Part of a small language model's weights.
Size: 20 layers, width 256, vocabulary 1341.
Each number is 200 + 20 x the weight over its row's rms, rounded and kept within 0 to 999. Layers, rows and columns count from 0. The size before them is the row's rms in percent of the matrix's.

# layer 8 MLP up, 1024x256, rms 0.116, rows 323-350, columns 0-127
095,217,173,206,155,193,202,195,201,185,227,160,202,188,227,206,210,191,235,226,193,170,182,181,205,182,210,183,181,193,218,190,193,188,212,184,184,208,176,189,208,170,193,177,164,204,207,197,181,175,194,172,184,197,225,183,179,202,211,221,213,192,202,205,228,227,159,192,175,223,230,233,195,227,195,238,179,195,194,204,208,189,216,219,199,202,214,158,203,179,198,221,186,188,195,174,201,230,231,236,207,189,201,212,181,211,182,236,210,210,216,188,192,159,178,200,180,201,211,218,210,172,203,215,185,238,205,223,187
092,201,190,145,216,180,185,190,211,201,236,200,239,199,182,157,170,218,186,213,217,204,211,168,205,203,199,214,221,222,183,235,179,181,213,201,187,209,236,170,224,195,152,197,192,212,196,158,214,199,230,201,216,209,188,208,187,262,193,204,208,154,198,204,187,163,196,179,237,179,204,211,216,212,205,201,207,211,204,185,173,221,184,208,219,188,179,187,190,212,194,207,219,199,249,190,191,189,222,180,221,178,215,205,223,175,208,188,199,161,210,172,188,221,214,188,237,193,209,165,205,212,182,232,214,204,188,178,198
102,203,191,187,228,202,166,179,172,199,210,223,221,188,231,248,203,178,248,215,216,176,190,185,198,209,202,234,214,219,229,196,209,184,217,201,245,224,183,202,181,197,217,198,169,207,198,205,217,193,207,225,209,207,178,180,188,192,243,211,188,170,197,192,201,199,231,184,204,225,218,188,185,205,180,220,203,220,185,197,204,199,206,209,136,222,185,185,210,197,206,164,206,208,237,222,187,206,167,147,211,214,179,214,199,228,231,204,201,224,180,205,224,219,225,195,205,206,195,179,196,200,171,221,196,213,233,213,164
093,199,209,205,223,177,229,193,213,181,209,208,169,219,216,168,190,192,170,175,205,183,191,219,195,218,186,198,228,223,211,214,186,247,201,220,230,210,185,232,196,227,184,176,205,202,225,208,169,197,211,167,186,202,145,196,206,210,192,215,195,209,164,164,169,190,201,156,216,219,175,184,200,181,188,238,220,191,213,206,171,228,225,196,218,193,202,224,229,176,191,197,173,234,214,194,199,201,176,195,168,203,205,183,218,158,181,192,185,195,234,144,231,199,207,195,190,254,253,203,191,174,167,148,202,220,191,193,215
106,241,189,200,223,211,208,190,193,192,163,250,210,185,192,209,192,204,223,205,203,195,197,178,179,206,206,197,208,191,179,183,214,203,191,219,207,197,217,193,180,180,216,220,204,187,190,196,172,202,230,178,202,177,198,242,170,226,177,205,228,225,214,196,196,201,191,188,176,203,191,211,174,162,212,210,232,161,222,243,206,224,206,215,177,208,196,210,199,198,193,197,165,224,189,172,172,227,224,182,215,189,159,159,173,214,220,190,188,195,197,198,210,198,202,187,186,177,197,195,201,165,219,153,237,200,175,200,182
097,219,225,142,202,171,173,219,177,194,167,173,198,183,194,178,205,220,251,213,186,184,181,200,221,175,212,185,189,195,224,192,211,188,219,189,217,202,178,214,187,236,232,223,221,208,220,180,218,201,224,193,157,221,182,200,216,211,183,215,178,198,225,204,194,174,176,180,231,223,223,187,230,190,196,213,235,208,202,191,204,179,184,207,221,217,204,175,208,178,206,218,187,198,200,162,220,188,217,216,168,176,198,260,185,197,202,188,214,200,221,238,200,238,180,202,209,197,199,193,263,189,154,198,212,207,193,185,231
104,208,232,220,238,225,198,224,215,219,232,203,218,222,200,261,200,189,202,239,207,219,168,226,163,196,223,211,183,158,184,173,206,200,198,201,208,214,190,194,171,229,213,171,239,240,170,174,201,173,177,215,202,245,220,189,175,219,157,202,228,191,203,219,160,167,211,219,191,186,222,175,190,210,167,190,222,193,200,231,203,172,207,238,191,233,176,186,192,200,199,230,197,207,192,195,212,196,222,216,167,190,205,220,184,182,208,183,233,199,176,206,173,190,223,217,173,194,200,183,194,196,168,219,204,184,188,204,194
118,213,195,211,155,198,201,184,191,236,215,188,194,213,198,227,217,150,228,216,196,200,185,206,169,168,209,163,171,190,193,205,219,209,207,196,191,206,197,214,173,206,182,189,200,209,173,184,188,227,180,173,220,177,201,218,213,207,178,187,212,170,218,176,189,206,255,187,199,185,236,220,210,210,223,191,208,244,198,185,220,225,170,182,212,217,177,208,167,203,203,221,199,191,215,210,189,195,207,231,176,185,236,206,223,198,212,194,210,193,235,204,176,199,221,181,194,212,229,204,193,197,196,231,225,150,179,165,222
105,217,165,204,176,227,152,237,201,176,241,205,189,231,191,212,209,214,180,191,204,185,175,187,201,251,198,221,191,218,214,176,199,173,225,225,199,194,197,199,244,222,172,177,217,184,215,214,222,205,228,181,213,167,210,220,197,219,153,204,179,217,226,187,202,169,185,224,192,206,207,221,197,189,187,199,215,164,174,223,181,204,205,189,243,212,218,221,192,235,214,213,189,223,202,171,227,211,226,187,208,198,223,174,180,195,181,207,195,211,172,201,196,226,232,199,185,219,180,214,183,224,207,205,237,224,171,161,182
100,203,175,201,209,184,166,227,189,189,214,213,182,234,210,224,167,185,225,172,231,194,209,182,192,217,188,181,184,266,203,219,193,234,220,190,189,186,188,189,150,271,233,175,177,147,186,192,210,193,181,218,235,204,201,206,227,196,173,225,188,215,207,176,222,207,221,190,215,188,172,213,205,188,205,207,202,191,202,212,151,205,196,207,207,245,220,235,184,184,196,166,197,204,202,226,210,160,181,166,178,204,165,178,221,228,206,175,184,229,221,200,189,219,191,208,185,229,196,197,202,223,187,201,220,162,192,193,200
099,187,235,211,201,216,233,193,189,215,218,197,225,168,159,200,196,218,247,181,217,198,194,207,204,242,221,183,211,193,198,210,202,203,190,196,200,166,154,188,211,196,209,175,196,189,190,191,252,199,228,213,207,231,192,197,186,219,225,153,206,243,228,197,213,224,203,222,210,198,211,187,201,188,202,223,197,181,216,190,233,213,222,216,202,191,197,215,220,236,182,211,224,190,199,207,200,205,167,204,225,181,183,219,211,200,251,248,196,208,242,173,206,226,210,174,210,189,228,193,209,213,164,214,198,213,150,202,208
097,178,197,173,142,227,239,200,228,211,188,224,174,157,184,165,193,235,198,206,209,206,198,203,176,201,203,189,242,162,234,218,164,207,193,189,170,197,202,188,189,201,222,189,214,206,202,202,173,217,220,226,217,179,192,188,210,218,209,201,190,208,215,202,187,220,199,195,212,217,216,179,172,192,242,202,232,188,205,224,181,196,189,221,213,174,220,206,169,184,197,228,201,197,240,193,208,179,206,174,215,222,197,186,244,216,205,183,223,175,186,201,202,210,198,207,220,171,228,216,170,239,214,206,214,201,213,190,223
107,238,203,163,165,190,237,183,184,221,198,221,217,204,188,212,215,153,187,194,202,192,214,190,202,198,177,206,187,189,238,199,225,216,224,191,166,168,182,239,173,187,179,167,194,227,165,209,190,213,185,214,208,182,184,190,236,205,188,182,214,212,242,203,211,245,186,239,198,198,190,176,224,230,210,203,204,229,180,196,198,187,195,220,181,213,222,236,181,202,164,212,212,173,202,219,138,212,196,205,211,178,170,198,217,191,220,209,205,249,214,185,245,224,229,177,192,216,207,187,236,192,206,155,214,179,209,199,218
102,195,212,192,202,164,211,215,223,196,196,208,222,195,210,208,216,199,198,202,182,196,178,160,189,197,189,204,216,204,210,222,190,219,161,200,180,158,214,191,201,200,194,160,186,206,188,167,179,212,216,203,189,202,173,183,204,192,226,203,256,213,178,226,190,198,209,179,183,192,220,212,214,207,199,224,219,196,211,219,173,201,157,185,227,221,165,181,212,234,182,211,208,183,198,183,169,210,209,223,201,199,217,170,188,197,192,170,196,218,180,229,233,215,207,214,217,186,218,153,212,192,218,160,192,201,205,166,181
106,214,156,228,181,210,214,181,226,182,168,162,191,193,187,183,187,162,232,184,216,193,229,187,219,204,180,169,207,203,216,171,159,214,198,206,207,229,188,201,238,186,164,176,201,198,238,223,192,201,197,229,190,202,194,187,183,212,206,213,184,201,221,209,201,166,239,204,202,199,180,204,206,227,215,232,218,211,243,205,167,227,205,230,207,196,174,174,237,209,240,205,180,183,242,187,229,193,208,204,207,195,214,223,200,180,213,181,205,194,231,202,178,174,227,186,223,219,191,220,219,162,193,192,201,195,207,182,198
099,185,190,211,174,234,207,191,208,200,194,193,206,166,180,145,181,175,155,243,223,194,168,188,210,208,205,217,220,214,182,204,147,151,185,195,213,199,214,199,193,149,177,226,165,184,203,204,174,224,196,242,193,208,199,205,187,230,208,194,226,204,185,215,194,194,216,203,198,228,143,210,202,233,219,189,239,222,205,209,199,186,264,207,205,190,187,155,211,194,224,229,199,179,206,227,200,175,214,190,186,178,179,210,215,202,189,199,192,223,240,202,193,191,220,193,196,192,208,193,217,201,197,186,200,218,167,194,188
119,219,171,167,203,211,164,209,210,223,195,196,168,223,191,212,211,194,196,243,205,194,194,206,209,245,185,223,244,225,197,203,213,187,180,203,182,180,190,188,154,236,207,203,214,230,180,237,187,232,235,187,181,217,182,194,165,218,208,213,190,187,185,211,198,240,162,188,199,179,222,170,229,216,198,214,217,193,204,161,211,204,191,234,234,215,208,190,203,180,209,211,208,214,183,177,209,167,191,256,217,167,191,203,219,222,203,190,196,223,192,211,175,220,225,225,193,219,223,194,207,199,180,200,223,188,210,200,213
100,220,219,197,222,190,171,235,208,206,192,178,201,148,180,167,208,180,228,224,181,212,185,176,208,206,198,213,196,220,184,215,252,194,185,178,178,190,185,208,157,187,191,173,198,223,235,194,164,194,220,209,196,174,233,194,203,208,166,165,171,185,193,188,208,200,220,220,222,205,180,204,188,212,226,193,196,190,176,200,223,192,218,224,202,198,219,228,203,206,189,166,233,198,181,219,169,231,177,230,194,229,208,198,176,191,205,202,205,210,202,193,176,215,194,165,200,222,212,200,232,213,196,190,201,218,224,194,181
100,217,168,174,184,170,164,214,232,196,203,161,193,229,204,242,198,201,205,183,210,194,187,200,213,158,206,194,200,198,184,201,174,186,219,150,166,197,192,181,188,182,210,219,189,201,211,176,208,219,230,220,190,214,200,183,181,208,186,223,192,188,205,189,225,191,198,171,198,255,221,219,220,162,210,216,213,208,226,239,196,185,187,224,221,251,190,156,195,209,199,190,203,200,216,198,186,199,188,197,165,231,224,212,186,212,170,199,196,170,220,178,232,238,242,191,221,196,200,173,159,206,218,224,185,202,201,211,222
097,176,238,208,193,177,203,203,228,234,171,194,222,203,201,193,202,162,219,183,219,203,206,206,184,189,173,190,225,188,165,200,192,168,201,247,216,187,203,176,214,229,198,191,194,181,192,173,178,198,217,179,169,185,211,186,202,181,200,209,207,194,194,223,161,188,221,229,216,186,224,214,206,199,191,191,197,187,192,204,229,194,213,207,209,187,181,219,218,207,173,189,237,208,204,188,194,209,177,191,195,200,178,203,201,212,223,182,205,238,210,181,230,174,181,205,199,184,217,200,230,185,229,168,210,216,176,175,208
105,203,238,211,167,229,212,196,206,186,199,193,198,189,233,199,216,211,192,226,225,201,217,210,206,203,217,190,211,195,182,213,191,204,194,203,215,184,195,213,199,214,186,188,183,218,214,180,183,138,218,229,234,201,195,186,193,206,180,184,209,233,211,193,203,189,181,198,170,179,210,202,182,193,180,197,241,211,191,229,171,206,161,227,225,197,212,203,222,192,160,223,208,178,166,194,177,155,205,221,179,158,250,200,229,180,223,175,220,185,195,208,173,181,156,206,226,184,235,233,206,196,219,185,220,205,172,188,202
093,190,183,198,134,192,183,171,215,214,179,161,186,198,175,199,167,225,189,218,219,192,207,197,202,210,191,212,173,218,247,197,206,229,210,188,186,189,229,242,190,210,201,173,218,176,228,220,192,217,214,182,198,180,171,162,216,199,211,188,202,204,196,169,202,185,206,227,199,209,236,177,218,167,176,251,229,211,242,201,185,208,216,201,207,183,204,192,211,175,242,201,203,181,202,170,216,171,172,201,202,183,175,187,204,223,206,216,222,216,199,183,183,184,206,197,216,242,173,219,242,216,186,175,206,197,205,236,202
099,234,226,227,241,211,206,261,223,173,196,216,215,203,219,201,215,165,194,208,175,209,213,170,208,217,222,199,207,153,163,216,206,218,199,241,198,234,189,203,174,226,210,195,186,204,208,199,196,215,208,188,214,190,193,195,165,197,212,199,179,209,165,263,208,213,196,172,207,209,200,189,183,209,216,207,228,234,216,203,220,202,197,228,205,187,222,192,184,179,210,186,178,233,223,205,185,200,212,249,180,206,206,198,176,198,223,170,172,191,242,204,183,164,188,186,191,236,202,181,214,194,192,201,208,223,184,215,186
096,215,153,190,231,207,213,228,200,147,199,175,196,222,197,253,200,179,196,206,148,205,159,186,193,155,183,176,227,224,219,213,194,151,204,203,200,192,226,207,191,210,211,155,243,209,188,197,220,207,204,193,201,210,229,211,195,235,203,216,190,210,166,221,209,228,183,194,188,172,197,203,219,191,204,204,219,235,196,204,198,216,185,191,195,208,206,213,209,193,198,208,213,235,189,217,179,206,183,156,208,228,231,190,225,183,221,175,150,200,194,181,188,211,202,215,204,205,197,190,203,203,210,184,222,201,183,194,160
104,166,206,210,188,219,179,227,205,218,178,191,177,174,181,172,200,188,205,176,193,197,193,173,157,213,221,199,177,206,194,175,181,218,200,204,197,223,225,227,191,180,189,204,213,207,209,203,194,212,184,179,206,184,173,170,209,218,213,197,235,188,244,205,209,187,225,217,198,219,221,167,250,197,199,187,166,198,201,204,210,208,226,214,202,171,217,208,205,195,211,198,194,194,199,204,178,227,198,207,186,233,229,185,164,206,236,204,218,222,158,207,194,201,203,201,198,167,244,194,224,174,238,224,180,214,215,224,246
100,205,182,222,220,204,199,161,206,189,218,208,213,196,201,197,181,167,180,220,160,205,171,199,174,212,191,206,196,219,183,167,170,168,175,168,193,187,228,195,199,183,209,220,211,235,195,212,201,177,241,199,196,232,205,195,191,225,202,194,199,174,183,183,175,204,189,222,215,204,182,208,185,222,203,194,219,202,177,193,191,186,195,191,198,246,209,202,228,178,208,204,252,193,229,230,199,197,213,181,175,167,216,214,201,185,242,168,196,199,231,186,180,202,218,216,208,185,180,201,204,190,173,182,169,222,206,225,217
096,191,226,200,187,183,207,226,224,198,196,210,204,197,176,217,184,200,212,216,205,200,199,214,195,191,217,170,222,217,235,229,160,195,187,190,191,198,191,209,226,200,171,200,167,181,216,198,194,210,190,195,167,199,204,233,217,241,221,231,195,211,231,198,181,208,185,259,213,198,199,200,181,166,218,247,189,215,208,188,201,203,235,191,230,185,217,190,175,207,162,211,206,195,225,177,188,166,200,179,214,197,230,177,213,233,203,188,213,189,220,201,198,225,192,216,207,187,195,197,174,176,220,206,217,190,197,192,218
098,193,195,221,203,195,214,220,214,200,199,211,224,199,215,202,153,174,167,184,211,197,203,196,182,220,213,197,211,180,206,181,188,195,218,223,209,206,187,208,185,174,188,186,238,200,198,152,220,210,194,215,174,158,179,181,183,213,154,204,214,206,152,266,231,194,215,166,204,219,215,199,214,189,223,243,236,201,211,183,212,177,191,203,191,180,188,203,215,205,201,185,205,170,232,190,189,208,224,187,185,220,181,173,173,253,152,223,233,215,194,200,202,220,195,193,163,157,175,231,186,218,214,187,223,202,185,184,204
# layer 8 MLP down (transposed), 1024x256, rms 0.0365, rows 323-349, columns 0-127
092,191,179,176,255,194,191,199,216,222,209,248,187,197,166,239,179,199,166,164,218,184,193,188,193,164,204,209,225,192,198,229,238,232,160,199,209,209,208,202,181,207,187,236,208,200,146,199,212,189,182,169,184,194,218,174,187,228,212,207,202,201,183,160,191,184,192,224,204,203,174,203,182,189,206,172,189,200,197,188,192,172,202,185,207,186,210,218,179,204,220,222,235,204,206,212,208,188,201,176,176,210,203,212,211,201,208,182,185,189,166,183,194,160,173,160,199,228,221,181,186,181,218,169,226,202,191,200,202
091,225,213,201,196,198,178,199,206,223,194,205,187,188,173,197,193,213,227,191,182,193,217,195,199,210,144,178,172,203,225,198,253,221,186,213,208,226,197,212,206,158,186,197,211,190,201,205,221,227,185,232,218,194,205,172,213,234,237,203,215,211,223,172,193,242,206,202,176,207,157,198,149,194,177,157,170,215,222,196,216,195,194,196,233,204,179,208,167,213,195,199,240,185,203,200,186,198,206,210,184,235,178,217,226,185,195,211,161,199,206,177,205,174,161,177,204,219,210,202,195,185,208,203,219,216,196,236,202
108,197,222,165,202,195,227,223,187,190,198,192,194,193,233,208,199,184,197,193,185,220,162,196,214,211,198,178,196,186,220,207,204,225,232,176,196,200,188,211,221,184,219,199,200,222,220,194,179,201,218,224,213,186,201,162,191,156,244,205,201,177,206,202,208,211,216,203,234,209,203,212,233,234,192,212,194,205,165,194,234,202,189,186,180,209,191,202,202,230,225,182,163,199,214,193,194,171,207,143,179,209,207,195,226,197,203,210,145,194,196,215,227,213,206,183,161,235,219,220,157,181,206,211,192,188,218,194,209
106,195,212,211,210,195,226,185,204,210,195,213,201,208,174,170,239,215,212,216,192,175,198,215,173,232,175,233,209,227,190,186,186,209,208,230,206,196,214,201,211,244,199,185,163,201,165,205,175,196,239,230,215,191,172,212,220,199,201,223,187,190,200,180,165,234,197,206,232,201,207,215,221,192,185,196,222,231,198,228,177,212,217,181,207,192,185,213,185,171,166,218,208,163,213,178,184,209,210,193,190,187,212,207,230,178,222,181,200,178,195,181,180,172,188,221,216,190,256,213,190,182,179,199,184,189,167,204,234
104,222,201,244,201,235,220,194,186,206,185,213,220,203,193,169,198,184,202,218,182,182,234,210,182,175,213,218,166,206,227,210,219,205,178,215,212,210,169,198,212,175,165,204,208,180,158,218,204,190,194,216,199,242,208,170,219,201,218,225,192,210,196,147,206,195,178,230,213,211,187,196,179,197,220,210,207,201,192,181,154,220,206,217,182,220,193,214,204,197,200,182,181,203,188,188,217,192,194,204,225,186,203,244,232,176,170,211,232,180,202,206,206,166,192,167,211,177,206,229,187,180,169,196,210,171,226,210,226
092,180,181,224,208,217,216,181,165,195,210,205,155,223,220,196,225,220,215,174,197,196,206,206,214,194,187,203,220,211,176,210,182,191,200,250,220,168,229,161,224,193,219,216,212,191,215,186,202,180,178,192,189,184,153,159,190,197,198,238,204,197,191,220,220,215,210,218,192,195,156,168,197,194,213,223,192,205,193,183,194,225,169,231,183,195,198,222,226,175,164,196,246,207,155,244,186,181,203,215,177,201,200,194,219,223,220,199,218,185,202,187,206,171,190,224,188,206,213,226,187,178,212,184,212,198,179,168,230
089,191,196,169,173,206,177,213,191,223,232,221,191,192,207,159,208,187,196,208,184,241,230,183,227,168,210,177,189,198,184,209,224,197,166,177,194,188,187,184,179,163,171,179,193,212,205,206,223,160,202,160,215,241,187,197,207,220,216,212,187,187,179,183,209,182,186,221,190,236,206,214,227,196,206,202,206,218,200,172,214,228,185,199,197,183,192,202,214,202,196,197,163,216,218,230,208,208,172,171,224,197,200,205,215,199,212,220,212,183,201,193,186,219,208,202,203,227,197,181,219,201,204,183,210,189,177,190,181
117,206,186,190,224,190,201,186,176,195,195,222,175,209,199,190,185,229,210,227,197,219,195,192,207,172,230,193,191,202,185,205,187,179,208,225,240,214,160,165,213,186,176,217,179,181,210,226,219,211,201,209,163,193,216,216,189,250,228,197,187,231,189,182,244,223,206,126,189,210,169,181,176,190,176,219,182,212,192,206,183,218,171,198,204,206,208,199,210,217,199,192,190,212,204,222,164,222,214,227,184,208,186,216,198,207,197,210,210,236,177,224,222,190,232,219,205,207,205,193,197,189,188,214,204,227,185,178,194
114,195,213,197,187,165,178,211,167,154,176,204,211,179,189,214,224,216,201,239,215,182,195,171,201,164,190,240,203,190,193,216,166,195,188,232,176,211,210,202,245,235,187,210,196,179,198,202,261,195,223,211,216,191,193,218,175,206,175,219,193,212,206,198,206,201,187,216,219,234,199,247,148,194,185,223,189,187,208,209,200,185,227,203,220,181,233,182,184,184,198,228,217,179,174,177,187,206,176,190,172,195,227,215,179,224,180,197,221,183,180,230,198,204,179,164,193,188,208,201,179,225,210,188,206,160,203,174,184
096,170,218,224,156,198,200,216,187,202,174,175,227,190,158,195,193,183,214,202,197,227,213,169,193,189,178,214,202,208,220,204,197,186,178,203,171,194,226,183,179,189,154,236,196,214,214,215,211,195,203,180,177,215,209,188,241,199,214,196,154,222,181,211,173,203,235,203,175,198,161,213,210,199,182,210,171,212,202,213,201,200,193,193,207,224,228,191,214,189,185,207,185,212,165,186,206,215,198,204,216,235,211,198,199,173,179,213,215,209,206,197,207,187,190,191,201,198,189,175,166,182,169,181,151,241,227,193,222
111,215,163,206,198,199,211,182,207,203,230,215,196,176,194,200,158,179,180,199,182,179,202,174,193,197,167,218,196,230,203,176,212,201,211,195,193,199,215,187,228,152,220,177,249,206,180,168,223,197,187,242,199,202,199,195,188,177,182,181,208,235,187,203,237,186,167,204,234,188,183,195,180,172,206,193,182,217,204,188,191,188,228,226,217,199,193,221,211,191,216,217,196,212,184,211,211,225,186,172,211,171,206,180,206,168,166,205,218,229,178,199,213,207,180,226,178,232,212,219,221,201,202,203,207,169,200,194,215
096,222,210,176,188,186,185,216,193,241,222,187,207,217,149,203,167,220,218,207,162,203,215,211,179,202,170,228,223,152,203,188,208,206,205,189,188,190,181,230,201,231,201,181,211,178,196,256,181,224,211,229,195,210,228,198,227,195,170,203,177,158,177,197,212,203,235,190,236,177,218,213,179,189,225,210,213,202,193,195,206,189,218,246,205,167,201,239,182,198,197,211,206,185,210,183,200,214,182,197,229,206,221,217,215,183,191,171,182,259,209,197,158,214,187,180,197,210,210,213,186,224,188,195,190,210,167,219,223
111,213,218,194,217,193,208,200,187,225,206,225,203,226,229,182,209,201,191,170,163,210,205,189,180,188,188,197,222,228,201,196,186,211,207,189,234,207,219,177,216,198,212,218,206,197,186,200,237,185,198,177,190,163,214,234,235,219,215,168,185,241,235,178,218,228,244,194,146,204,178,182,192,178,183,231,218,221,201,211,212,179,213,201,210,226,197,214,217,198,204,178,215,191,215,220,183,198,200,197,224,173,157,219,231,166,205,186,189,224,209,211,201,190,201,184,201,207,220,188,162,223,181,204,225,190,191,199,168
099,206,190,207,207,230,187,202,214,220,194,213,197,210,218,206,204,178,220,161,184,182,211,199,210,139,188,195,184,195,225,198,171,229,189,237,204,205,192,224,179,186,198,208,224,214,222,190,219,224,186,192,188,204,222,171,199,203,204,169,206,188,190,200,158,179,194,201,234,226,218,206,212,213,190,196,173,224,240,172,265,182,243,221,188,216,201,184,209,194,194,181,174,184,201,239,210,173,190,183,222,200,173,221,182,177,176,186,204,177,224,193,215,208,194,197,156,177,175,214,196,200,215,201,175,201,211,240,188
111,161,208,179,223,228,205,212,196,210,188,205,202,158,195,211,205,183,201,220,182,186,240,190,189,188,211,142,186,242,174,209,163,178,210,155,194,192,221,180,186,205,172,231,225,205,208,203,198,208,212,207,219,213,175,209,187,220,190,216,216,238,190,184,212,206,184,208,199,159,212,225,180,174,176,184,194,219,201,196,196,199,213,186,226,219,161,211,192,182,170,229,223,205,195,201,187,187,235,181,209,219,190,235,186,201,193,206,173,241,180,203,203,226,200,169,190,210,180,200,179,212,196,191,194,230,181,229,227
097,214,179,210,213,180,226,222,218,193,199,196,146,192,178,180,214,174,192,221,183,215,198,241,199,191,201,186,173,180,197,173,214,204,195,173,181,227,208,183,232,187,184,219,191,206,182,211,166,195,212,228,208,209,180,224,218,205,166,191,200,184,194,224,203,186,228,180,191,174,190,212,205,223,227,223,169,196,157,207,222,204,228,209,146,156,191,231,150,199,184,221,219,257,176,216,206,225,187,209,210,173,209,212,207,213,210,232,195,243,212,221,223,191,197,214,172,171,200,208,194,190,195,204,202,208,230,221,178
133,194,204,175,197,210,208,247,194,232,191,197,211,211,213,169,212,196,211,220,188,214,188,213,207,203,149,242,230,241,202,182,175,188,230,154,196,198,234,192,210,182,199,197,233,176,213,226,182,180,199,205,224,227,200,189,219,209,164,191,162,199,217,193,205,195,180,178,183,141,207,178,175,212,204,169,184,213,216,192,224,218,184,207,184,174,207,189,229,231,207,218,210,187,178,207,194,203,204,200,169,191,184,224,199,246,217,201,200,207,199,237,193,203,166,230,225,195,221,200,186,201,205,214,215,212,206,212,192
098,195,181,198,198,178,211,210,205,163,227,172,207,227,190,185,225,196,213,180,203,205,218,177,193,210,197,220,196,204,208,206,207,195,178,205,182,215,224,218,181,206,185,196,177,202,199,211,185,208,201,181,193,217,198,188,188,155,196,210,160,159,239,197,242,159,205,196,178,186,197,223,170,209,181,202,165,202,218,196,215,211,197,206,205,211,213,209,184,188,191,207,232,159,165,200,185,217,204,235,197,222,258,223,171,186,191,233,185,203,203,226,195,229,172,165,197,215,181,179,202,213,247,185,243,244,209,205,196
106,237,209,217,188,212,208,215,180,180,175,191,213,194,191,192,190,190,192,217,205,203,195,197,229,193,210,188,195,208,187,213,170,185,205,171,201,208,215,207,172,177,162,231,188,195,175,205,244,192,209,185,187,195,210,201,247,177,192,177,178,169,183,191,186,182,237,175,180,208,214,223,207,182,205,190,177,205,217,193,203,198,230,228,189,196,190,218,221,200,161,189,169,172,169,191,226,210,220,208,180,206,180,228,241,183,169,222,187,188,195,159,212,212,176,185,187,192,161,207,150,215,229,202,201,200,180,208,194
092,175,178,181,210,224,218,237,179,163,209,235,230,212,186,234,202,203,210,194,214,204,219,181,216,221,208,223,203,143,215,193,222,182,222,190,198,211,207,209,175,232,212,220,161,157,208,204,242,198,211,209,166,185,198,172,183,184,215,206,212,177,210,223,231,201,192,197,204,159,224,210,208,219,191,210,177,228,209,221,170,186,211,213,203,211,214,208,220,206,224,198,193,192,177,208,188,190,217,172,210,188,192,168,229,166,175,198,152,159,201,181,188,241,212,183,241,212,189,163,200,201,190,209,235,202,206,179,215
102,222,230,175,181,172,228,170,206,185,184,198,194,230,179,209,161,206,213,207,177,199,186,213,227,212,192,244,252,169,195,197,186,198,210,198,200,212,222,233,226,187,182,198,210,197,191,169,220,195,195,194,187,190,183,211,180,203,227,208,187,174,190,182,238,213,215,193,177,192,238,217,192,188,206,213,227,204,207,177,192,215,193,230,211,192,163,213,184,212,182,224,165,186,174,184,204,167,217,192,176,233,183,225,173,206,202,202,193,213,214,179,216,181,152,204,207,195,234,197,219,195,187,213,206,193,173,205,196
101,182,249,242,187,227,157,183,194,197,202,209,148,194,173,184,189,177,195,209,248,205,181,209,203,173,191,210,210,203,211,184,182,170,215,208,206,229,210,206,192,203,185,221,210,165,213,215,234,227,179,183,193,168,199,190,182,194,216,197,214,161,174,184,223,187,209,201,196,194,241,225,219,202,159,212,172,198,210,222,186,200,198,162,214,201,171,165,221,180,197,217,166,212,198,190,172,210,207,181,206,174,189,179,197,210,221,200,218,222,244,206,194,225,231,198,201,217,163,177,191,203,199,203,218,242,161,233,195
100,206,225,190,178,211,216,167,184,233,186,219,207,184,193,196,210,207,204,178,178,181,181,198,179,169,209,195,201,199,191,206,204,226,187,208,236,203,211,250,188,171,171,207,205,200,162,190,197,234,150,203,180,185,212,208,212,186,194,190,243,214,192,191,184,218,195,216,179,189,189,209,198,194,220,201,185,168,221,164,184,202,181,132,206,186,226,227,220,181,209,214,197,210,203,189,212,228,192,229,247,206,211,196,196,204,199,175,177,186,202,203,197,188,197,180,152,196,206,218,174,197,181,178,226,221,190,222,199
094,202,200,166,207,233,194,206,228,220,251,206,186,162,239,192,194,149,188,175,184,208,226,181,182,207,206,213,203,229,168,196,222,187,177,228,168,234,185,191,205,187,177,182,194,165,216,210,199,221,203,245,229,218,218,204,184,219,192,192,185,217,172,187,210,195,218,219,217,193,161,217,196,204,192,210,194,241,204,168,186,215,201,213,214,180,210,161,201,185,215,202,184,218,201,204,204,207,205,193,228,153,224,169,194,202,193,206,214,179,202,197,222,195,213,217,215,198,228,184,164,191,217,176,203,202,212,183,177
103,203,206,206,192,213,210,177,201,208,192,183,220,213,172,150,178,207,203,187,240,207,209,211,190,201,218,188,172,170,190,207,214,178,188,198,198,248,210,179,198,163,227,208,190,175,173,206,196,172,178,192,248,193,165,189,203,218,196,217,218,198,203,188,202,213,205,183,214,224,224,207,258,236,210,206,165,197,195,194,187,227,209,199,188,205,161,220,222,165,218,200,252,217,150,189,216,197,193,174,178,205,198,217,193,187,192,161,222,163,183,195,226,231,216,189,224,189,219,219,210,193,180,193,185,232,227,175,215
102,208,218,190,225,201,167,205,213,213,189,215,201,211,230,200,162,176,179,193,221,210,189,186,215,180,247,189,208,181,240,198,163,178,180,226,179,208,233,243,203,235,173,227,200,193,171,193,193,184,202,176,213,211,201,228,161,246,182,210,209,197,176,192,178,224,191,226,223,183,196,200,187,184,163,188,206,170,204,217,224,160,189,227,198,218,211,207,192,180,181,227,216,214,240,208,219,186,190,241,224,188,176,229,192,184,183,171,199,141,224,202,179,202,205,220,220,186,204,188,181,200,218,229,193,190,192,203,181
094,181,188,193,159,201,208,196,200,170,222,201,190,216,242,175,192,197,207,188,193,236,193,244,208,200,197,184,211,204,176,197,176,201,218,185,222,205,178,211,221,224,190,188,207,231,176,200,206,202,219,172,205,200,192,188,180,192,226,176,243,225,187,211,188,197,216,194,198,188,208,208,183,197,152,197,215,196,202,203,190,230,219,175,211,182,205,179,208,176,172,200,217,207,236,199,209,242,193,201,246,226,240,222,152,197,212,179,169,219,189,177,193,225,207,208,177,218,185,180,186,186,176,213,181,170,176,204,221